From a checkpoint of a small transformer trained on Wikipedia: 6 heads of 64, learned positions.
Each number is 128 + 32 x the weight over its row's rms, rounded and kept within 0 to 255. Layers, rows and columns count from 0. Numbers have three digits each. The size before them is the row's rms in percent of the matrix's.

# q: layer 6 attention query, 384x192, rms 0.11, rows 254-255, columns 96-191
# k: layer 6 attention key, 384x192, rms 0.101, rows 254-255, columns 96-191
# v: layer 6 attention value, 384x192, rms 0.0796, rows 192-221, columns 96-191
# o: layer 6 attention output (transposed), 384x192, rms 0.073, rows 192-221, columns 96-191
q254 107:160120121132081082134157174115152087153161088115137098091158124082148102139143145158114158082168068125137166161130102106144155064131141148165071146133147121139070086175099124103082107118115131157100127164186053076106150131129155156105113057076095101122093137102163107120200079127156118145
k254 098:152128103166137112000141177255134090104135133128115101144153216128172122145120134115110116130125105089060113132112155114127103120134128141134065221172153107150114115126088138090092102101133142152135115121195096135137151111122134129158154094172124159128137086129131158136167088131142162144
q255 114:132087147128105124129104125124111131096062110118174036127093093096103158140130175097120059109118138122174110196136091063084169139171102172154123106101187110136199185106143143144124125107092086139156105109122129189117085068130112115117076125091103132128134141095099180069169102093144110147
k255 117:129132123061159101183143156035104131164098113128179116102093084153164086132194158132100177091118133133112105141094138126126141126112084095105125113118167149167158163126134129097087137074134151098094092159158204145115105114107178099194130129107159218111141130158103174146168165181055096100
v192 098:111120145153095136126082141138129165165179155130131107129105127113149085170138126143171122150041151110161132176198176193132124174160140091108106134172129115157142162071130106107146106136170150123148107102153194103132118153182133122163130126145099130083162134121100108121122134111131142146
o192 104:148173090092125127146140169129142099106179110128135135130159161062124114140100102113115098067146135121124145076138090145090087118157130130165160109196133158127172175113127111170122134130130092139092159089174106096098207108111201180166108104156191096127040150086110145111153099112163113057
v193 102:153133092139111198117118132118093143093185092083053111148132167135139114158117116157075147144162159066146086119118138159120169202073099162057133164089127105135117140103132154141144164135141195110126134028109082086100115159127122124147142139096115100110124100150144119081142134150076136061
o193 107:121113161123101095136159163119106101198126115132169114148093117071113143168114154151155122102116124177093123082125145048143135077091144095133141104171124164133113083074154136159086060065092111152072129148143085077141141112152055134154136174183131138136167132138125225083153131144163127126
v194 093:099141161145117123136099140131139113111182079163147130156137156175149115211085161113146093130049137136083185113146146187095106160147098107103133165162088152145166134111117137197188148134177135125152112103117134118109208169162168124183156153146113137099139159116087165110122153140112129148
o194 097:129164090137164109117144142139136106142104162107138144133166113017165154158087125167055096114195084168147162110161072141073121135164198113164105108135134080096186175075179136106101111140120120081073102094148108097135098114077166149126095133184135127112098137090147109171104051123175094098
v195 098:170093075140123147133122120129151143203084137119124112100131145109177083121141132100105140134079133146094077143179130077122175162102081111110120110103097136132088117131132121136119179130129123142150136129126110104189154151130115152130131169148097109091159155125129138222147096113110128224
o195 097:038117172085155137149098108132090130119167109107139140173116142116082101122136157136165178138207123137170126123124114158106064166084159095156150147135166127126196127125115093106165137089123162098184125057136145097125174110095165134129116139191111085118114108125112155033127187119122130077
v196 103:170109147128050184132121147136162150091143148120142128132093103117170119111082117195186085096084105173214125095076128161154104133147132096159124110113118151103200189155160129112139127110119090153167126138109107143120084114134123140096158135131120108055109118098113114101115138218157102143
o196 108:124144123148208142112135158103136106097131110105055170142156166125185163135125113136165097165170125084119139084112085156113103136103097163117125100105136111113119146104132127132148146128117137164093095157160129086119209177122196110106084107102094162176140120111146106154146148057133104116
v197 107:171107128127061155119114118126102147104091179151156137113136112149137158092118087073082113105151108117107133194123117039127094134189084160045127127165195163104180098158130129226153098123095178148138149147146107151164102073099133087158124109130052093106131131134151127099171148128120131111
o197 108:137112093160126147133167091116173102140093120122099162110129069142148152127139196158161159136144133141170124108143128188134085136090171079150133133068115131111104125144148171090093168090144178073158086160122079065115120153158094180063180180155077106109128083140098145127075141115127139134
v198 097:123068115148097133130086111130144096079157157087146125146122163140193110152149138186152156098109115180055084144116163163127109127143103166148122147184139097161143084090154164186135165124154156158152141104166108107183125092053161094154064145102099113130136140123130218157173114096133127114
o198 098:108101108097137085087152091140069175210112156123123125174105138086127161138049075093148155149136150161184127115187087102108136182140160092158121127086182114081114180127115138119116123103143140091054097134095125125113106120124139157091199183170094141098118099100122063168087103146116156076
v199 102:154165124121178145118120037115132168216124183192143109151130131149144076118158166179117118145131131129187187115057127125152108132175179109164122162119124075143124163155178138142137165167168074119079152150135144094109128110109126104101121126162100129129176172093147162115116120130095132108
o199 105:141094125107140118113127121131126099068178105070114149198122162071122127118137126118118133106196148119145109076126198149129152160095128150158176125147095060131147132147093143116147151190165146125127130120171193153142196135136133065158090125086140109093092099175052128170158105132143115180
v200 091:055084096148162191132094184145146145117212193120146142087134160127172051144158118190113117087135111106122125124120177136149115115207199137162126132152121198163152171127144111061128134117129138098107125143110105092125143090085096059067104147125116110123160127081124122135143199119136156124
o200 090:151078105103115102084164123107112087166103099079099130169140109074125199081083097123176089191080153098093146085134162077131165131134111175128092091141159134112116097099104108170082127138115105151140134105147128151125204152157099138211112165149134127126119125121119180128127077155142168087
v201 102:120118139158150106121158131117163170142177117130172110129089128128134147165055086102101110098106121114126167069094152136174139108141149145137138155102187211175159165131197126075156111100103154100129118122125146152080125121192152084098151128118092115138149121100143160106074119152181131119
o201 104:104094076128147095103124134125119111125099142118093122100157116075178118128160117169091088195129110105115137087134076132112187121162108147137119117104123067098142121111110135114100122154141062126134145177121117095098122149118139184165099163119170094090074130108141086161170117134106128127
v202 098:143099099091069145101096105119143122073110179176133116144165113141128120119131125077114121089100120141163084185133110110109074151098129139095123131136160103112154158167157114156119163119152144136123114141124135139212117110152122099105075154104061130118171183120154113111153144193101129071
o202 102:123119120137156117116146127123147068201164102082116188137179125070167131131076099147172179123128147100147142078123125142152122176099179135105160110103115127085056116068151138152084154121101208147083173125165138097109147127118071183147186185173116088093096063145149165113099056120137130172
v203 108:162130160130142121150126086140082154137199169116137116097137139145101158142145090184136159072072149117117147156181098162073159182088160115125123165101139062171177087113105097095112145116158137122082113102117157126068171162121133122109175129104184119164159109105101137184153137164099121145
o203 109:107111130118154138138103142121107144139091107147167165135093217032132158174145129114148090149171128128111119095080182071184132155162104099165122133204107132116112125140164118154081108126106067093152120119158096154144110104135144101144079146136185174133069094117174091115154080162176121107
v204 106:132112112113187158146164155128133131091141089120163141115137131126125119129138129093108102085164126150136129126123076104217093092078178182104122138070105096113109111157111154057104148115110128099132115155161033143093176095110084118144134132175107104158102093069148101142109147052135134185
o204 106:082105143136071134134119099125129151115105150171126127104113108150119128084171100114113137155108157086111113135145148061152148155157072152112124147135153135115138092161057151180131108093154096159164135100101214155186019200127114134101137161102133159178203140143131151123153150181125146130
v205 105:103128146134123151139124167131126126098053111136110111145107127124116185175108166143195124090089155113102083124117093077114147112115099138115109106144171111063100212081185131033118117128112135132136141115171167100141121081115102132188113120147142151173116144105084122177138110156159104137
o205 105:191143148156059086135062130142132116123118132103170111136119143205127086135177045059122130166096138141139073112135140157176119103198167161175164123120164173096141064136097110184137129147111136153139105088105160178089130126084101165081158178107136145112059120120146091102082141100124126107
v206 100:183086117158133135105170143121092228106167150125176181097123117094110149098114083145162150123105133140110134154135106094109048136157182148214121138126172158132123102104112166194138134130084137155177139134147122110060137076096107158103106150140128142153145137123123128159119112090127108129
o206 098:098120109096125174135138130117107122141099152184103137071147122147150152130120102158163157123110143093199151120108142118116128190137097125156165081131096082136121192176067134106107155117153154112172112147145069093138082125185146080111084149131122147137103109124148094110158116115134163124
v207 103:194092108123154150111165175119138148111077178133223134110099086104147164115104110072138127142088152168128150179087159089141091140171111118091116114156099081116153079113082105221146131123110167165175102114131137160090101126149101139104116097121065107142108146150157110125142137104123123153
o207 103:065157112119166144136155127128155142122178133171047127061153108192112123102159169157158129084191129097167145143164073147120000122105127137156142139132139147154109133140150127124111144170098102123180149122133129061162124163094173162101118119163107068171140139103060135098166135081094134091
v208 101:098122128136143110120138123123113187138107151141106133138141121133068181158127115115130143094156142127097104135115101160117073149072165123167133155098127128133144169122153133039137124134053145103141116124108145112184201133134101132172127097119152130152151144140095084174141181215131148101
o208 102:168124152161100132134097151125165070154131132110184115112137124141132097143189086124114143174064146075105110164084141120170191131201130157143135131130116123090099089147116149197110107134162142110084142147142148200117095104106062149143148188097133131108101054143207134092107070115107152129
v209 110:147172125133121158122135113127144127111157150138146148072141133111077103110157195126131138181085123125118207081075122175124128114134172082130119122115136124111194173049125086116152069133162120120109087146116136136069103137208142158085142107146114141183112098104144084129139111100102134084
o209 111:143131091142139095125141129122116135155134100125139115156151106125090155163103094170155106131164143146178075119123141138130133108172133104099126121153100144146107091162132117121138166120122048151105133133160112131153209158082106097175078048103164126128136154128101078144157115154136094209
v210 099:136188128135137175119184082130096123154165065150081109107165163173108102138130155134085091190163093122157163156069115115138165131108146137132129102088130113150160191109121106141149151135201192082110126172140106090110117112126138159099163123085123126109098077099155141084125134119113129065
o210 096:137117113104174070143098124114158153109089083105113143167096159082106140135099155159094126117161117183158073100141144147105149128112154090087063151120122118148073117130156123113105124146112095178125134132156082094140169153151117087159116070116169144101139120167067149122162157141197127230
v211 102:093077102160165134133132163133134188088157165163151157087157094136108120078126126121130102146134101133108059062129146038064089119154194172152122155161155122108132167129133140105135114118086140178140127117156134142127168026088108159064123178130112119126127105097116109158124186158171165142
o211 106:128118146105159128129123053128114091133128088114097142137157120132137137097117065175137141156124127098179169159124136172164100180099088165142095117074115151118103121144121110121122203177107134095184111150138146156125134186132118116149145168108111156126102112111146083118152066081098160121
v212 092:160108089152154119114123117118095110114096156116101154141104114135149121128154120205199137128146124133172086076121165124136120112165127153164129170111117105161071094151144189129103146132092121116171167106160110073140195173036076170174154142165101110146119143128112109100089110159113142125
o212 096:139165154131083152121134124150124119235144143133199093156141106147126098102112131053137096054113103082120168132117168109125177148096091160106139106125101123104167117164130132129189112107155175128113116132099187172119082043166184185108122143097112137141127087126111129132131145115099113081
v213 098:100038142154113176147109173138143140143180181134154158091128089116147127095146068105136119081137112178106088119139163134122136177154126134064135128114089127111129163104125144128102063126074143146073143176124169175203159100099173102147162109122097123177166154172141078155170106086149138134
o213 095:143135133140094132090130090143120093102150091092160165110157100100117100106099160105172183137172152060154140168156110132161125119107118081109178135158129129144141073134129138105129195073165108100138146093192093172101153147160100146124143137149101145127131118146196169135061122128130136082
v214 098:132132150118114162112084179119114109147115136154126115154145112134147162111159154159204121125125126137187080061158108116171138085119114111135139114157111159101000137208130131125126166128149192085108128161098153082098109152106098128118166133169100129107101127188142134105139094146111129173
o214 097:092182086153145093152118130135176152126173140078153113113148126146127137123187138102091146149144153071103146185107109112135156092113105144059140097143121102136137109054157140123154125148079175185151159135073078119152109102129193161151121101097108128161172102145124168114105200122071085089
v215 103:117137139113157144127163071124099080125126122083061110150178156123084112123129148134065170153222131172087072158165091103189154090076132164127137116122129142098116125144151125109090178133162066090090166106154134196132104111107143093115102155108162136115125162080129079145142126119121146088
o215 106:129112145146099126133129081122087136173142065104188168135097110161138096115133130118177160129059135130141110104145212083126162172147123125123115156117122168108068078153099131155160110110102147136126137156143169156137156156154040080113176133095116146118153100170199189121127130200145147189
v216 099:154127125132190149117157140113118137105129085107176183131118129144125147155112127116056109120097138112099174039137139110082131098152166153176131166181131192130117120152093118124140167113124111118114102125111051111041179062109117145153142164150122123122152096140105201106067141120118140167
o216 101:105160105117115112134143087134128112185088165159119070105166122151137176116155153169051090150154090100105159153129148121104108156164082129164181093071142077143169181097134153091132104173152166071112134128119129157134034196122165097142160100148058159130156108093137065171141089131129115154
v217 105:105116143103086085145118105138122090130031131140139167121122102153128173130125142134110143105117099137130126180112142155115079128170128082119131162106093091109175109186096162139098133137120007126100121163136160168181118176179070150101080140143144147107098178093080133178128177131142123111
o217 108:139174173105157178117108132124129114093154116145063194186134116113160089130113151119154116116114145110136186121095138157142079187084171159155105124125133113103051149174119097114159143157142155122139122139132193174183141109107136086124145093063091135166141088152200096137133097150105161173
v218 118:105138146113097161128092150130135081097152128067142117105140129093125068114136131180157114123092113174137137155122178129166112148099092116108124127074144131156238162139122116047103127124120130123139135108097174066139076123187139116100141159128102132152116079117151099138173132228150118143
o218 117:156117135129153101128118182120131111197157087112092163133099137120150120154083088078172114148138139139077108094134060131122115084110114103071112128189149157093105098137089111153149132128072049176083126134151110106116230161114152216154093116103137115103122178092178128065158129100144113118
v219 103:144109062132133141122107132137107164178118170127125160099164110129119149087120126079073101130145141143169135181200091074104169188070120137146103142072162122142156161144113108130112133135104186086082141159126143168156127089160183127116110139090139135075178145147146118102127073076081108070
o219 102:139080152129163172144149141123099118073148040173104127140121113100162110121126135128171208099090144122115121120109165175142116161080154119092132098144084122159086120103165172095143124100144121132162161108190093114123123177165064109186137147175147093101087090141056187087100124138182152118
v220 101:122136171155086068122118083126090133074078136129086171137119132137123189133130084086142117125134113182099098213184086155124141059112130150119140130175103132107115055173095099154077198115098092150114138118150176160145121099122149105149070110110134114176130140132124095099130104090128116071
o220 103:131108111141135193139126109149119162169137109163167119085154123212139089124128150120132128092092111137162145112123180098112120181161131125134085136113136122146105188115135153124123083139140185127113125158093113166121028173147099137103183117072110145119103115106174139141117109150117191144
v221 100:085110118118119121123098094123139078146099126189110112098180120122123042119129152162140080110069114111148104132146083047161086131151136115111130123101089097082096151166120123078130145120105151095090147108149165117182068064165135074165129146160135119137123127172139080151167173150121106181
o221 099:182126160140085127134118163124179119074200106132109164188089185131118098086122050083102159152125109151105144156109139162117080147120118175107090139174128146133128132112106123169153139192113104157138122146141133138130169164090167187118145131110132153151085147115140112091090083105161143072